Weights of a small transformer language model: skips across layers, 180M tokens.
Each number is 128 + 24 x the weight over its row's rms, rounded and kept within 0 to 255. Layers, rows and columns count from 0. Numbers have three digits each. The size before them is the row's rms in percent of the matrix's.

# layer 6 attention key, 256x256, rms 0.0808, rows 247-255, columns 0-255
093:151184147094136109154142114144166139128193142141109143108125124105162131083085116087137140103135161102105132180126137147108101125121169110110123176126130162162194131085126142117123121101135122126143096106118098163153135149105153091100134115129119125098130134141160093111180135104126119104103081133126111125126134134138152141090142183120111183127126073133129150109148117139117154144135114159164092128114110119152184116124092088138098102084110098122142143141120159172119093137163162135173124149100121095146116130121144086153154117107097143104127124114098149152162134127096141134118125117120127171151122120150137148135140145119106139130154153116109142160121152149144087102159129107118181098108127143138129121126136112128156180140135121126138134075125085154109146073137141
101:146087136051140109120124135113135136103115118092136111127171125126114179123124164102127144095143108111124089122113132110127132089170137105131138105134115130167133135147153142105136155128141135130118155103094161162134124143138117123156097134064135128082124149090141113104125111134081157114146148119071150129149127136126151108142107088126136090143100112133134203144089147096087137155111131178109144137166083108121086099130159129136101127137121109141115173104154146145118157131092129108131135092093107161145163109135129149138110125116148138134139115069159104086131113152133093138113159098140092109115155115124122160134188115128104117099051132136146101092126153136095129124094130179166081154127139151120137126176103099138126137132140145110087117149130124134120125134128116
108:112123119108097129127127087117152132089105140143113111127132076131093129150127120126160183102082122127139160144117091127104127116121147103131134136120157148172110142141104136129115134128117113120141098108094143118132119142142119108102186137104187142115134141131140143148166115108159151132143120167127096091125135144158123081153120139125132130160154103148125157103123106154127120156149137140108131147182096093114117126140115148126103140127081144111135155194137150170119161163129131135113124129052092142088131092130156117112138117111110132130156097121161135117095150151195128143117118166119128100109136134107080157165168097134126111146079142139147113116076141146145131170141160132142087109066146109071145135167112123142121109128126162133127142172161078166165122146124132
094:182144158079122099148129127120131154149145134141087134121113178115117117109152135145126136111110129085148136159144146119138074127132123115077150084111131162134126163118125150118088106124160169118109123095123148122118104147055117144138113145161079119141116142144087135156101149131129119104119135124126161107154118103160115127130097164144153112120102111095181195164122161149129120158135153105164105125164085103132107137124146105106146112099137101162161056124092108103133154117131093102111163142116126115121179114156104162115121131118131130087155117154163095149120127123130123084138121137163133112164120104129143123131115131140103107156137087161118139095161109104112140149137112104103153131094145127156132137155122095085085185123144078137105124126125151112146127132115167
097:138152173154099093108107124129133115148123112162090161146117116178112169118157098135094131120115130121140155157136127112105082121133120121118177123157150134183112141127105111132129097137143130122192107119159080072153161104139104154096078125150147153087064145134126135164131113127120130127131096130182113173117121108155145112136100146142153116134140100117125183111132106121155153116140106101126122105165125082110131129147180103112126124105146111152147097146109125147152155101096093092091164152117125138119142140152121122075167124133121175123143122160142116139129097153110143146144145114142092137103082156140126128152096144126167112142149153154121104128144142145125184142138121098090109101165136151156108114132151128117101140137132129146143111097174127104142154147084080
107:086116122110126103138119148093160132167121158144115124146134106108132115132156113107094130120165114124140107126123136147149140125057168141122111118132119120153116129127122136103097150133148100087110127120125105121152096137186186105135109092090145137186109101118108139142177181162085175163113134098126109110133117131086117144134159098109140103143176137141150123137118131155147095094110107115087155140094082109132076111138100155113123163127121108113110124144145152104135092141128110144118164094065120142143135113121175120129115155151112124145103164098173144100119137186125102196145124141158115101123155150139129151152155115142140084104133163120150075107129151162105132124126146127126089127127149121089132122112109139145130142089113124098100169149110141133125131148174133
109:135159174062137105134097082099156110145108094128113099104177155164120099116122129146124104157122149110129124135120138124142135138130125135129172127115151126113119157124122162135140105120137109121141137103135107139108134063093144069081095126131156157142078138106118147139142136142085139130141150154134155113156122120124102100152109104158143137108121089101156185121133127129153109136142115109150094124121095122128126078136129113117077143119134124141119166100111102106135165126125129116144102155070145167148132143162105158160154117117142159102111169112177099111150142160106123176102153127124158125129134138171145117101104160119163167148092168117122099152137106118127151123166126135124084137145140168117131123147171110152101190128179086148121107096126153114107121118103086
112:160110144122152110081150114143140122104136137157113099145118094137132170098102154116163125105161118135127117112117156131125100100143154096124178113153138162188161146113156131103119158124130131104171077110121130142171133104163157158081119157103138154084179121154111125174160129125131133103126107148153069122150114135119124110152121138113138120134120106135118200106087147097125147121170139146124111131132131106149119104104132115133150098130075117146147148128165141099162144111075111080090150125109127127085171096120140116101102149120136132132146155126142152113155143138138105114168143140138087144114145151131118135157112190134143093141100193163160138100142159153138146118150152167098113119134106115117139123126127080160128076118167144122105155152129118125147148142152136
095:081136126108134118122162141113153125148149144134106117138082126164149154159132099114131135126150168123143093158130147173148098146086142175117133121166114101092139119119135100113088143158145094117121100146142121127134108125176166075105156075139097156154147083163141148127176168128098123146129114105135065142103105153112114108132120183109134092137147135167132168099101104153109120105137142145110172132147100094141089126147108183123169136141122117101073103137110148132132112125159101097116146104102115138137127120121200108122103120109117131163112107111123134110122117132122127154122141112142129105125153128122111131142131093132109097150169160122092123113080115154100094161123121145126137130084128134130140090101177172139108111114093125126135138162154112131155153068135122
# layer 6 attention query, 256x256, rms 0.0832, rows 248-255, columns 0-255
105:167139097123162092118121132145117152101127123130125152138146164115086113118150146148120147133097111122130134128132157145112104086117095086164138103110089116128132148172096136132139165100120116126151139105145137135104124133154127109111128136122076119092111151104121120089081077114082157112172115137112116140106152145156139119163105120171113125120089146142155148153161153124113192142086128147077150131160092098103117132123151167139107119130156108099110132097195137129126103132093121111094172147122096157156133139164101140138119138150147168130121065121145126131058121128121097131128125120091085100105141073118136129092107121114080124089075136122140117163116119122073135141113100118139099144108149110091156130141137106115137131137143158122126093110127146129157165153148124
102:114137088083141126124122106121135160102122136131127094162138127137079134128133151124140148149126148109116155129142160133080103144109133113122108104096108180152151168142123120129092117132142128129139146151121129139124131100105138101065153148129134116116151111123147164139155105149106164123179102152095092126140112129173152094160084128162096110087134164143120142140151110133097168139129143103115138129134103132130083166117122138125110144135134132142120129138127113160113160161152121105110116106107173152094136119131144122089121108114094146103158105134138124083124127123160156135101095145088123074111201130125106092135130106150101128166126179118124151125096096137126110142119131145153078113096145117107168153135168111112174157131165139127130136235106147158155156143160122
095:130133149163077143157158132129119146127164117137097137139132184117124135112173166116170165143120102157099144145100112128152106106103165172077092091159088119168109100133187134141086150126132115109088179159120157170124125166125142133169078137145113103132142164127131153110137129087135115119116148092163122121154104136114156143127139147122124167173149100130142155153122109090120132130119142145167134125137107151120166149129142146101125115128124098147109098124090124083114149093123096073091159139137136144109170137170081108144116107137132121103136127137152101137125134101166107120080134098141130095148122122128135136118137125112111149111113083115176118120144141097087165136148117102126134131131117099178115115176110100087090117120145126117122138137134152151101078137128148
095:107124159180093113130108128133173110194157112140115131111114132156143189124140113140111088144103107131105169124108139115123070101132137119086142110181147107145123124147136181153103144137134109125125139119120084131141126108134146145177104142135165098121086114152135122197106144122130131119119139120138156138112079089133124105108131155091097152149164091138149165116118115152134126144136152126127142102079132134126158114197175119117107146140134081146140111185100178128116187097131113113103149128067177132121166139140102100103116137143118119154113176144144130131134132115135141131089133136116124078113106132128121145167146135125133123164140112142143118107133139154143175133134159105122133109158162121142125130164119144120118131132135104111111110106131110136132082136075172
108:077126111099108096170125160103146122095119145080138122139131128143122112124142146113095120146160146082098143095139133149154146117100175121121105144137058187149106133111122127112056163133111159084107135107133113132138150106172187146100144110111151108136118088154116146108100134148119152147101118119154115076130110149108140123155141123117132099140126111125065121094105135138109156135102133116116137109120107127181113150159143150110088123139106127068131150101125143129182130140097102147104122107119142134132114086102141122121124187109129101127148082107161151114109130156104128136118118149173095109094144141147133141141139124081124120114135143110117085133151143122118109133113171104139134094134122121103174111131130137083151128150109157114125121098070121163161175158121126
105:107162158165132121162132091106138137168162101099157158102132173138116112094154091148105123165098123112128144138087147103185117132104152123121108121160136090137104110146109151147149173133165105142170128116112105121124127124110182107143073101143105170129108130081133134149121143071106137093162161175135154139134142125110132141100148090096176163114122105126148161120140151137118155129079125125119097105105091099143151122131156130123107120120159123138116133109121163128121154109093112123114138136078132161130168135152108145130160137129145129105088134127151112087132121127123118184102151126124139119091172125140132129129133115079141130126088137095154081143163159114152131155128127095139078111168144131091087117164149106102082173122123125138111099118113145134097129159140126
111:127146088120144106140127146156150112091142123155106097180149089142097162116138143148148110139114154150087126112134129157135131101174173121085175126132105159182147152105128177122129145138138157132111123096142156115123117096134158152107152160146146161061153154140113129124145136120130153105170120140092113114135136147156149117172096149092099143133125101158122164116094194080076116137161156123099161147091117096093133113112148133116121118122112117127090145093158136116131152115088124110090140123089134149133162102110108127131087185126117122108149142148131122137126147147179102118092111137108065092104141096090136130123124160090120111139102167146124165132131130145105148141136132137091120128119116113143142130148124110081136095137168152120136106108149139134165166127111125
094:136142118100144085160125159082136102112177121116127114126107147152112098130147145133130132110165172106073105156123131145143144139141163186136130124172096152125092142109141149094063148178155120097138118106167139162118136108125167109125118105158127118140117091156089151135143089155136119121089130138153152099145086142098113114144146149101135095125111150144093129105060114151076113093154139120148127126136129116125104141145141149160124121157125128131144110135111118125152133084127105108132154128126136110098120146147151153157087109098166132114173092105110115126113144131094161113107129139136127098125134140187129151145132100127146123184165116124118142148128148160093097125103145135125169108108116140168177076129167172088155117120119126143162113174113146150145165123106134
# layer 6 attention value, 256x256, rms 0.0874, rows 192-210, columns 0-255
098:112165163084141114141095112170105117124107131111105116173147133129149137068088159096088107118151137125137127150125124157118107169097167084146111161094092172106117128175147125099125097127116142156088173119145086156151145076151133134141103127113133161106132105132106115130111153156112144098169139105135168117183148149163160124126128173117135110133118155098117133145074121120154112144120133116104128130111136156122124122134106040117141141098182092115134085152180091157131140112115165164101176102158118158115127104155142138129140103142063144132129160128120126136120099161139116132113092157146156122082141113097165101113137153129122134133140113108137106142141121138127160141142135126115148136154128137110108148147093087122108153117135149134145149135114136154130112145140106
092:146093129112144098134115147127135142106151127149141089101108086103124124148148160117121162115136098164112111150119152160154108098140102132120145133137158141113189142142169041118145127138110136135067113138120126116146120101139127100102120118114111114117131132134124095126128148170073160136130134131150125099131115104122105165118118120125071103139137135155186142148160138134138145114123147131139124121155090131146104137146133138117134135073103136132105127181151165112131132150173082107128119120141102152138184137126132096130124159141113122108132115127128166094148103140135101148134139104110121164087155163122075134081167105146131135150118116142123133163114157090130128134116113121133108126098143145123152129150114101142041121088139153141153142174180113103178123116182181
093:129140132142111151127145105147121144131122144157134159087094135109167120102087088140117154127141133135086155122135153147112125114149148123098112150087158115150144142076111146122115157136133144141160134123102143129087125148112135119168147111182082104138137124109130159142133121138115127122132159110132135118156124138158098103114136138144181104132156168107073165155111140116124121091130074092134106149122151145148167139134121134140141123132156120124095144103107094121143134129087129110119144129145101164138112147182137182127093121102182088109106099149128101150094115081156129152101170105129123135171122072148152158126108094113094115104135148169126163114113113119138122146097141143116127148125113117121117144079163087105138077146157119145068100128145127069136161067125094
083:113173092129157096109117131128155121114160134148133127158117082126141129157122057131151103119135116124135129109145109106134131135164131168090099134131160130092120179127069131164112159149117152121149109106133107114166113125147167118117078141120115158113132137136134111087129122121121126140151104084151138116138072145115158163082114153158089114119141074104114103146102118134121102144140123117160120133158140115166156071163153130119112102137109086109133158101051162140103167142161128141162130128112141104164189119135093161160090150149130110135141141120129158114138131114118116178120114110091115125133123117137101123146151143090140069144099136132097135145093128128123167099163126129121145134086116136139121137089095137132167108163124107088156135125113157135152131113158150
087:161124103167091144089110100128113121099111162123117127110133133093179128112119145138114132097109076157117111140138146042108133099137087104141143141127148139138138128136089152128116156100107164187129115116123157129125118133120103129110115139126169125082155096095150095107139121107145146098100113110122144191124132127096108108099151110129123177121117113121122132146135110118098132127125183150138136134155106092132148117159125067127118165170149130097153162125124111145137128164115153089139098112174086077149124155172112115139130107123123163125098107143130136137112156091153118117132110148146153115148078094134098118099103119153142140100102137110085135120142098128138147098146126130132142131140122154134107149127089109137175110169150168120114150079124125089112080072135153
092:138117132149140161153128141139106103103116124128136122171129150130117129076155122117132143146148149109148154184168068160170166136156094149110127145133132131120135082120150119129127144120111115092155125108106141129140133138128117151140133170132105096113133122118140146150109172123136144164155164123133151133065098114153089119136104126094071177124130126163103096108105099158130185163155151122119120111135157136114151175101114131164131123145125132136131151121159153152089126128089122137101110161102086144104159106110096127134154146097088088176141156143149108135154123151129162118143147121154159090089113088134105115116157105148150142106076118126158118109133150118130058121134133132102145115146151126137103091136154116109080120159101156155162123131154100117172096109167105
094:142126113138119177130148137146148135109163131130132090132148148124124113140173167189108159106115161150112137159114144134147114113150126139161133110134165189150109150163118112134177144100172127101120144119148120137123138144128090155124137086107154131135108109121143147145077136088075160127141148134179124106173177128072185098131136116101122132116099154179164138087124134133132151119144117102117125115121111157105137171156143098159106141125166169102102110108151096148135082127160123174158104141083121159119143113100108170138111169124139153126115122126163097114153084126118116132123132132122120124146141150090122134185123105082109136127118126172106128101106103141086119162115129070135129158128130112131146139181122101112128131112159150114117135148119106109160133123104109
095:170086162145135130162149156108118129155121116127076074166107092114141115173118116094108156125146121126115167131129147142153135128108129115157121134151085145140133103098182110124103108110096101170103153100108115143122133087135083148152128140130136109129145144158145112138142132103109137121156156115134156144121132103149090112143108165143098114156104156099148140195102138127127113121111168107128109100117074174136110118153095137122139122073135112088100075134119108114145132117172115129157125083135115139173125130099111089127153117147101142105111116136128127125125126158109155155111143106142128156087184113176101167074136142143125116116175136113101092101173127126106137139122124120129124175114122131149114146150099121134099099125125112163158114151201142147137105156154118
083:148101129152176159130115138115152132155114111120115145122167131171119127153122122102141145115144154116113131127119115117117139172143157127126156118123122118138163107123103138163128096159127107141093108106134180131116130157113089157159135177118145105154123140126106113135141138131123126135140130166112163155128156120152142123155118104147178147133126152123157142147076069100125125132111135134111112128117160087087110126144140153112084082102132128154102079135131114123107094121106146135114162091120117185164109138117127144161113137131115095167130145123120130147119091148101099159123112091115098123108112156131193151134084102106128135102118152121176034126122129131147146115116088116165176156123100100082158175139102156135103107138098106122120099125129175130098160095120070
088:163127068112131098113130105119112125137111127161128153116115139138134139065139107145137126094088133119110105116111111111156101130133156167107117119116129124119063128101131117116128124183173158149150094185178171136120139077090181103112121104141129097130111152132167122116130126110123114122100106151126097120133128151135107169145143114100154117095150120136130116096185173117103151111175131124104149110128111142129153087139075124136123128131108106148145146158153167097113122078123149161104131137168165093121096056137121143112137164130124135102114094113117115110150136136127110179150109100121170110162159113123106120130146143131109158169125102088103120133093115128133106135109123129137133198119150146142143130129151145125123161135151136149068127136126153099160091128107130
097:123158110134147146129089091127106123134141127143168144136095147132123147082117095089150130131141134133109099135139092131126145121127183113110105133093086104120170097078120135117090119167121125132150134162116141136124139159095094144164148159089090135120122117132133101125136118139133145133207107124139139136103108144182077130163113194075095168105116110125123169121097148165090130127102136111124111132152101124122124134173095111130106124101099124146102140143131153120111154106104110157117157146139108139126144117129145119116120121092111138191131115129174148104136138098149079160120128150118096137082141082118109081141149110127137127158131087143159125104165142123173108160146143123120133130105112129139089101139160158131100129142114159180157151165091080116121132101123111
076:170143153144173154172122131175103133163143122134155160179169132182110094134159090083111123131145184123164130089115102173115120144164165144110128162109179102125132105086133120148109146154131091119133153130136128122166123138134137111169138130106102115161125118130093126173124135119142149133139119119126138114144140106156140140129125127110153099126144131136145118083125131130151114122145092100117099122059160124114085074132153158133122096093100090168082094125125116155096099096120145140117140185131168127162131126118127185125102137150088104119164127129143142121152141148103135118107152128126111165135116192114107104102098127136148147125146108172164143092133124117152109114105135123131124092127143109119125123173114139112083106125119114117137105167131144110163150136153091
082:156182079177127119143159168105160115107136114143154151126109108130123089161172171112142148144114155114159145103194136091080158150113163160091126137122148115122090120123084100142095122151132124108124137124120137102116119127147144113135104176109132149155140144116119080118147130072154164096076155170102088150101158161144145147181183151151114131131119135137107090129130102103089104141074131123104090118119140112133159139133113148139147137127123102163139138093115162132102153134095162131102182113122169107155089119138131157128104141097139112151122140128144137132159146105112082127128153083112110112155160106136150113120121131130135174140128149149127132112142118138132135143155105075125131109119141125155144121151120162129122162136163127091120098155108132135132135102098166
085:077092111122101129199121149087132140143086129124120121127139158109152149131136115150102106104126096115118107125124091146162134142122131135077105096141121127118105107088164124111097172142112056043117128143101167113156148165113124157149118169130194069141112112156133132138133136126118123129129147123117144122082118137134127137156145181141137189128152105128134137189091129170108115134059126155157117111100101112113147108119168139102096120188111149145162110137093099115120148117115115127125108107126138127149106118103123124081137143129125162115131158127161131129151148140096101131149112155113131105074111109131090108136150132123133119142154140068141122151133134118133123122087152139116106123126149134105115180113136154140134130159116099106133130130111138155144121144160128
088:121127149119109089149097142154119150185129150155119077139150106115162163083132154112120117150125063144133128131114105138134116125134139110138147176113083113142144148114155153111127063110098140116132138128147100114144146091139089104135149185123133157133143111140120148112152132122129130123122085095090115147098125067109112156113148123110156131102121096129106133110146153167117089090148136135091147104142151131126125106163078117154152108103151122133137148145149121117174188116130103095111118099176116091133155137144142156111183144114110101108109156132103127195120159147117154125163127160156104119107098125113140118142103184138101107135120145099119099173106136130175125117112118154146172138158130110127133160093145153145149120125147108163110125094160131135170135145130090
094:145156111128109089105179118118141117155118132130119161110111108101126116140175175109121104143157168144138109138129130113091146127153181120135081100077139159112108148143155103122137141098120095142122087175142112134159126063133170127071143155131131174144143153099143150097132111124175122125137170132132135101165157141136100148124113153145076079128145120147101097125164182139100119139129152130138137087116097141147117103105099127150111130110096155110144142136147167160115127144115100136069072127130170150125131122080170149093157111154145138122130121136099156080133130125120040117118137135121117127119104106126115136102148130129137114143143142152133150151109097130114119115140072153139132102164117112112129114132137128103098109121111117110160109122099102146112175134112126
098:099154096109143126111129157149133125138101133154128170102121111112128129159132112162138147098120148118115147165124158103172122126072133169133167118166152148159126142136133127115129135133116103198117130151158133140148141081119078135088104095112112095160139151164153163137109159118130131129169132174152099131121126102122173136149135136102140150170120122133176172076116139119136108106128122148103118125121138159114100121173105125130116123105122112115104087130140110144172120148152160133123128133110174088180113090102151083131093107117129160126138137135093149126165119151150145109116117112169132154142174173126120048125129137123125117145121131098121112114085101147117175119207123147132110099112108142146138142154099142118125176157118101122147152139151128096137127092137113
096:134130111087142141081136098133090131076109130121172173121145133128158119117148131160116111107155129124181104086099104143159136107129131156148125101119140145123118142139108145111134108142129172175114180089147114146121139145094112080120127134162129119132136097111136111131150149182106159116090101138110116072155131120154136161125149103117203120097182151144120139101127145099144122115152134152125129081098133096122127106113120203142116099125149117111109173118138143143129118134128093101144155115136146156126117094156116143128112150154180055162104090143131128124143133097152144116109125118139165106151162148115148154091140154129081135105053142149127111120153146124106120128152119157114138151132091135147116141120124073139118138130128105123094139125110116122109108083160129
100:111148129153124142115133080157094128102124120108123177129132139124121134144089164094124155114082095096157192144093129130117124135154111171127179119127087103125140134115125154136145125121094179173153130103175106113126126107157135097110121090141175078120115110137126139150119127081109130122098068131151142117151113141150139136119158126118132097145149160139095124109117146130104089178111117113080128114121175154141117101142114118136097093134178126116171153105131162167134128107143132180129131146101123118103050118130144114101149146138125130124100112127146068138149108139134134163096124109144136109157182111163079092128158138140098150139110137118111156160103116120119137150155148140159132135103141137131146163110145113110156113149126139106102135138115154175167119132150092
# layer 6 attention output (transposed), 256x256, rms 0.0795, rows 192-210, columns 0-255
098:127153161087118138105115088122130130145100110141144103162153117128119144117079153074087128102154108134164140186111133117126087199121156128163117156125127145097122120159141160103116117121119112134094152077140116161157141086098145107106143114114115149093145108182103132137111156119093160153156124097141176094183155097140126120151149141117146124140153148103159089165125106116130148109125103108137111131118097118105124110130116077110133092113143123174131120151171106146133148092120141165074124101150153144120086139109151127111154104134072124154138113108128116120124110147123162123102116185191146123117130125083133123123145158184106141101119119141139099150145126156096167129132118118138123134129119116128104108159088133112134083129125161123171129141110146150106153150128137
087:151153106126104102122127131106157185114172107137117124094140136095119134130162186079133158139140146111136161126134126152143127136152137137143130118089174137170122160133175103096168156111110108145112132177144128105157117107147098115144122109155123134153115151151150110107140149151102111132151140104122107135095125092168139150101136116130136118131092138136121134089115137139144156107084110122139085122152100111106112136125136176138106123089103136119090130142135128084160122139160121090111187109155114152129159155141113123104131127148120120133108135187145139119121147125147122167122137095155088153120195132135075136077159131141115068172118111154127113159149098116136147089141109102112119119121159124161132119137082119156054132100133153185141133149124073123137119122140149
094:135105110156104143142147124156117128136105025111111103105090127136139086101097098160113155133126112133109129139126175120138124096111130140061107195132145131155143179078107116193132144190161166128112117071096167098107118103112142141146168109176158141112155127124141144138100129101102140131126131119153114106132115151137148108119117114142153121146108147133126175173100136137122110166125107125147117127138177139099189113114139141130122132138130135112166108097124126144120118142111117158143135128116090158128150138118110168126116157116144096147131112148140104100148093069150110166159162123131128101175110110124126132103120103075092103112151114143113166065123131148129125145115148112136156132130135102134121158098126084111124113125129123121100146133127129125143148127117142
085:078152132143161133132111154114094164102171125104096084136146126057140110136137102130140172102134090151144122113142156137106102118096090120098103148161098144109143157103125105156107117141140124138159185139128100085114109118135146113111093112136132078122128124066115158139110096136133157152124137087117123135176103135122113129108172117106124117114122102153112141135125152126128149114128105121150179155137123139102142095133150137130101181161112131100082086130115114142134149131145074152151149105156161124097157125165102147135100179152150144119125107164124112097110127140145109151131106108111103105108139140136100157153104091106102122102112146125118113101146094136156151142097093143155084130128133105125154118147099136165147185158118117114144160171143160097150188144134130
056:077132133146125127122134116111156092127164255102136142117144141042139102101140125117142140166121087147139128124120137096136104112111132130115126146177106112151082136141137191138118173144156148129135150144168090152107123125107135137137103136094139126140121141129150113136131130102133152123099127125104175157146142131087130118138111095123125155125129121149117162127120138128107103101094144122131110115141123118127162152130122093155086117171111139134137146146136136108139158103144095137138120103104142122133151152137109142108158123139151102131107123131130086094094186110122109123107154124170132098142142122119109123151109120089126140145123119068117104163152137138098140143120140112160154150153138136142104143116124136101128161121150142141132153130100127135124125149088121
091:142127114133106128147095119156103110083152124120140122151151107121100124145161134092128109143102112082118152119095088132144096132159149120112119135149153109110138069126138141145091180132147102089127095144112127140146148132124133158166143156119135110075133122087143146107083177105132119117151148121087132152097109102089139118119133135108114123091119133106117133122136099163087177180165116155125082103139136094132166134080133153146124136107094113130115137130128151121041146104093100137121133175102134133177103117135111139170170125150067099155133139151168132138141109165147154142166149112158153115141145128117105099142140158173124119133106109144144143128149147141144114095103112113111106146160119149124107114126145115173117163109127190134149159117146102111137095130159133
089:120127119112109164126167107125149173138128164117140094137123102149120141128130191152114134123102157112122142137156105089136146102146088142165142072073156134146113106167125085095168137131093102099110136094138095143142088119146138135128101121121144128107112131135124127119081118131102107081139083152141127102138146103140149131097150120157161129117156142139139106133158104088131127123154123160092122108160137164142116149152110148148147174138135186129152126113098138157153141104128142132147113129122138095156138128112143140132113150121143184077110134154127121174161101166136168203119119180104115145121138149116112102186154133148133143096096129167092147107094118123106115113158114086101138106102131129125103135132105112128116149122131094141111108101114107115146064109160174
086:146116150111125128130116090121136169115137028108110095140138121101100118145141116081133147152140119145134155119107128140132140179080139097161086144122125142147126130095168132108110138130133107110159136122094123175097135114158111132132127120148133163117129144166149085128130164096154145125164123146154145145102152087145142110130128174143136119136078149127131163172091111093182120128085156093144091094134128144131136112146124144098108090055128121157153094156136111063152122134118156098127150117134127126164120141109121104142151104131090152125098122173133153128141152120112165140125099104156111147101159106130096110098132122126139106125156133101120085152179148111149142139120160106113096126102167129143107140125108128150117091110094111150150122132158128165134084148109111
074:118084109111158150153112096130150115103110033110095135140152121178132157192137099132125126132179152109109097120140114182138166175132128139135135072149131144125178125102135133138117102126101128136075078097133129174137148151155125153129151134125170118113180115123128110155124113142086151151147145146147135117107110123133137115143128148196157115108094128119122100155102081112126088114156141150114151147165145104131140111137103124104122113093112137108140140142104100130125098125108148120128137106145119140126133107130127113156100152161162176111159114089141154156157112137097121120134153124118128123130097123126151136163106141133120115113136162149125098114157160129115077126149088160136129108082066106088180162130142131137153091140106097109149107131122130124141130131112100
085:170114096134092118112151150121090144108126151167173167114103136160128174129134178191124132123121128164098091162104118144172121146146113157133177157162165132119084144100121115135171145151123154216143121125189135134137121104099141123098142096139117162162157118134138128124135103124122113139122126111123083117125118168123091132123126111146112105164138113139115125150166133132106143129152144140114168098146119155137118141133128142151152130119132122070125129135139164103127113115142116159143091132176111118099117141086138158103144149101148117141115139082109164148157131148135145125129113075107168138157129144097121096087131081121150132152130119136127104113074113132088103163109126133149136162108132157156140081135173145143109130150142142113115098105086174131137105096127121
097:137123161130120124151083112135077106126132047153150150170099104131119126158095092131138129121130108144135134127143121151125085148134170095114145166141132098084157109072134140160126129150123152138104102113129087123152147106123134136162168094095129107132129132126118109101104141154120134116169124108126119143170089142131112162136145130097111151095091128099143129123164136143090149172129159108150103106126093106088153142131121126126109140065126095097078100090156113105075132110109107152120120128132114128163152147108122141131127120175101124169132101157148128091152113108144123131178147141155153119146142124099099114112164123106152122143145091139136143115164143154156113125124138153108122128151110129162092108148164148149036121096111138148125137142148093154104156162108136
069:135092106133135135182126145156115142117105000135087143185111105180137105157154098113093146104114183105137112146115096189103120164140146141123127147102139117083166103105109087139122126122106106113125127127124140116161113134159135102105150103130159096125127134115118154152132134168132146149174143099114096103122099108139148098134137148139110091139135152127147118135149116130120148148150142122119146161100141125140117109113127165119123141081125120094102129118120111166111094120134128140106117139131145145126123126122141118163110173155100157084133129126117141143170115134136150118119105136126116125125101183122110129085117114135117139098165138165140144112110142138120101120107109158099085108092107119106168125131138118146112124160126158102159124162140141115123171141168101
081:116111112137122114141158176158121090084120174148158169118123094159143132174162140159111110152125148102093116130191133155107167139097092177089119138164140136124142119116087121144122094123103118142087149156117118148176134099138139120118129152121164128130161159122135118127122134136140141097092137134125108133106152114119109095130181166169099122094150123157104108116144118104141098156091156105125139178149138109159165119149072116133155136113088101084142165114121128140117116158132149164116131118106158105116133137115117119136117132115120116097127108088096137122187115122156080104113136090095145097165099160117142114131102114136143162137184135142130134093108177097154089118153103092097149129103120109139146137140135113126104149140137096105127119164125140163104180123120141
087:082124084159103123168119123101104068107127154107134119091156126133127167180117082157110123113128111101120128135093099124121123144123094093106125113131108083105114090107135127116110153133130093116153124149133135108146143137124129167131116145104163069129132162111096092106140068128166123128148141106076123127114154135170134142128158176123153164144147126114128134159147101148117101118096135112147144120095126118144096139137149123122128093144124152112120116152094097084118126141090166122157148131109123089158112085151139113109156097157149137129122125083161136167097148120114139174165138145118155099114074094136117082119114148140179145110146120088179095168165105137162181116073134145141131138143137132129110132098127155156109131108106114143125124091131104133152117128110158
081:169151140134121141134108121103095082130143199174113097138144122117189127123122148092105065114164083176123150173088118148141131154122175093132098167113153129102128156110161147136162126124147119132149128144125143069107131121093083139101159155122101153118157134145137112101174133114118164115104120083117134147133118136131130141126117099106161144159116108109145094150165138159148118136126128093139123114149123138147152101131129101151140089128122126155133105139166098087172127132146151133130078132148115114109117156124133172069151179096117119141106161144110109138143120118122140111123132130128119169141142113123146137093125163111100104153120151111126113158098104180145158119123135189145125132155116186114103119135148094127169091130106146129133138133134133138158120099133083
094:116152106145148123086158180099147115145106175110112160121149136152138136082181179133094133141117120130186138136149143079100110108117157117106124121100116166054124182152123091134128131155141111149100138152130130116158138106105132130117128168121120115130104098133127093129128137095157100108123131112157107147149160118077101144108130140092121092138123145125106125125163154133123118142119174129162134119090120149139142111144134130154145130089080130128119158126135155147113138151123081155088113131116135161115105149135155133093108124132085135133125137102134150138120177141102071098120118109110133115036120142095136127083124148091154134125145115125143114173128100142142136118124098131070093114156144089137115075131120121130113151135147102119128101162100077140122166123130116
097:124138117100153130107145158142134134143121077118121157122143157097136156151101188119134167130081173146150130142131115119109111181098097148120154125144112113102122136114105134111126124157105117158132157162161104105114117144110067142070107073133127122125145132140132120129107165148138109146115121162175074116134156115159147154084126111108119111165130137132125160118106146086137126100154156133122128185120113098133132143178151157112158132114147107112106042115119130134162138152117114104121109116132150137116150112130117116178105108142134158093110112182132128122144135163098154118120081121160113191139109152105112074130102123140165147118094123102146110131132105161108171103153113117118090126118130146136147175130133152094114133122096138129126164068153133097129123131112136
095:140153067152113147097157109135099183127132084124135167157152132102125131103154117149110139122157149144132089104118118098139109104127124148131131126126129143139122114097140156116131121143128164139095142081149166118132134108117082103109154138160139117175130090119133145140115112121080181143071104136121065107130138105166112157139110129116157135129156106171107145101117128141127149124130120136103119129101124109117144079113123189115108124155152118151118161152095132146112143087145122157109123116142131153082131160129126145107093159113196105182106109136143141142168094116132103101137134082156130109191177147120106133132129150161126122110125142185097150100111134121095113159141132144147140122152106081127127134132168134087146140128156151121095166129093106111172124096145119
095:114116151152145146097101103143079125133110145101151130132150187142111140132070150104121143109101125136114134126069138134136121133150107138096140141144111068110106139174127149118178133138102136182154148117148096135130122124147105059103136095156152101141146122146122140144080152097118118150118066133157133117160112134128107119107130126134146108159170145158084113102109160098127113139123111132094125111113163135180105078149125145141081103154130130140169152097139144157129107100143111157133096156095106110113076152135138115127155139125129125123100132156127098123130098158121128167092124064155162121185138099196082101121101120124116149145123147118113150155107121121105134149110155152154146131140171129131128142124146140109160117125100145116111124139091149158122107094123115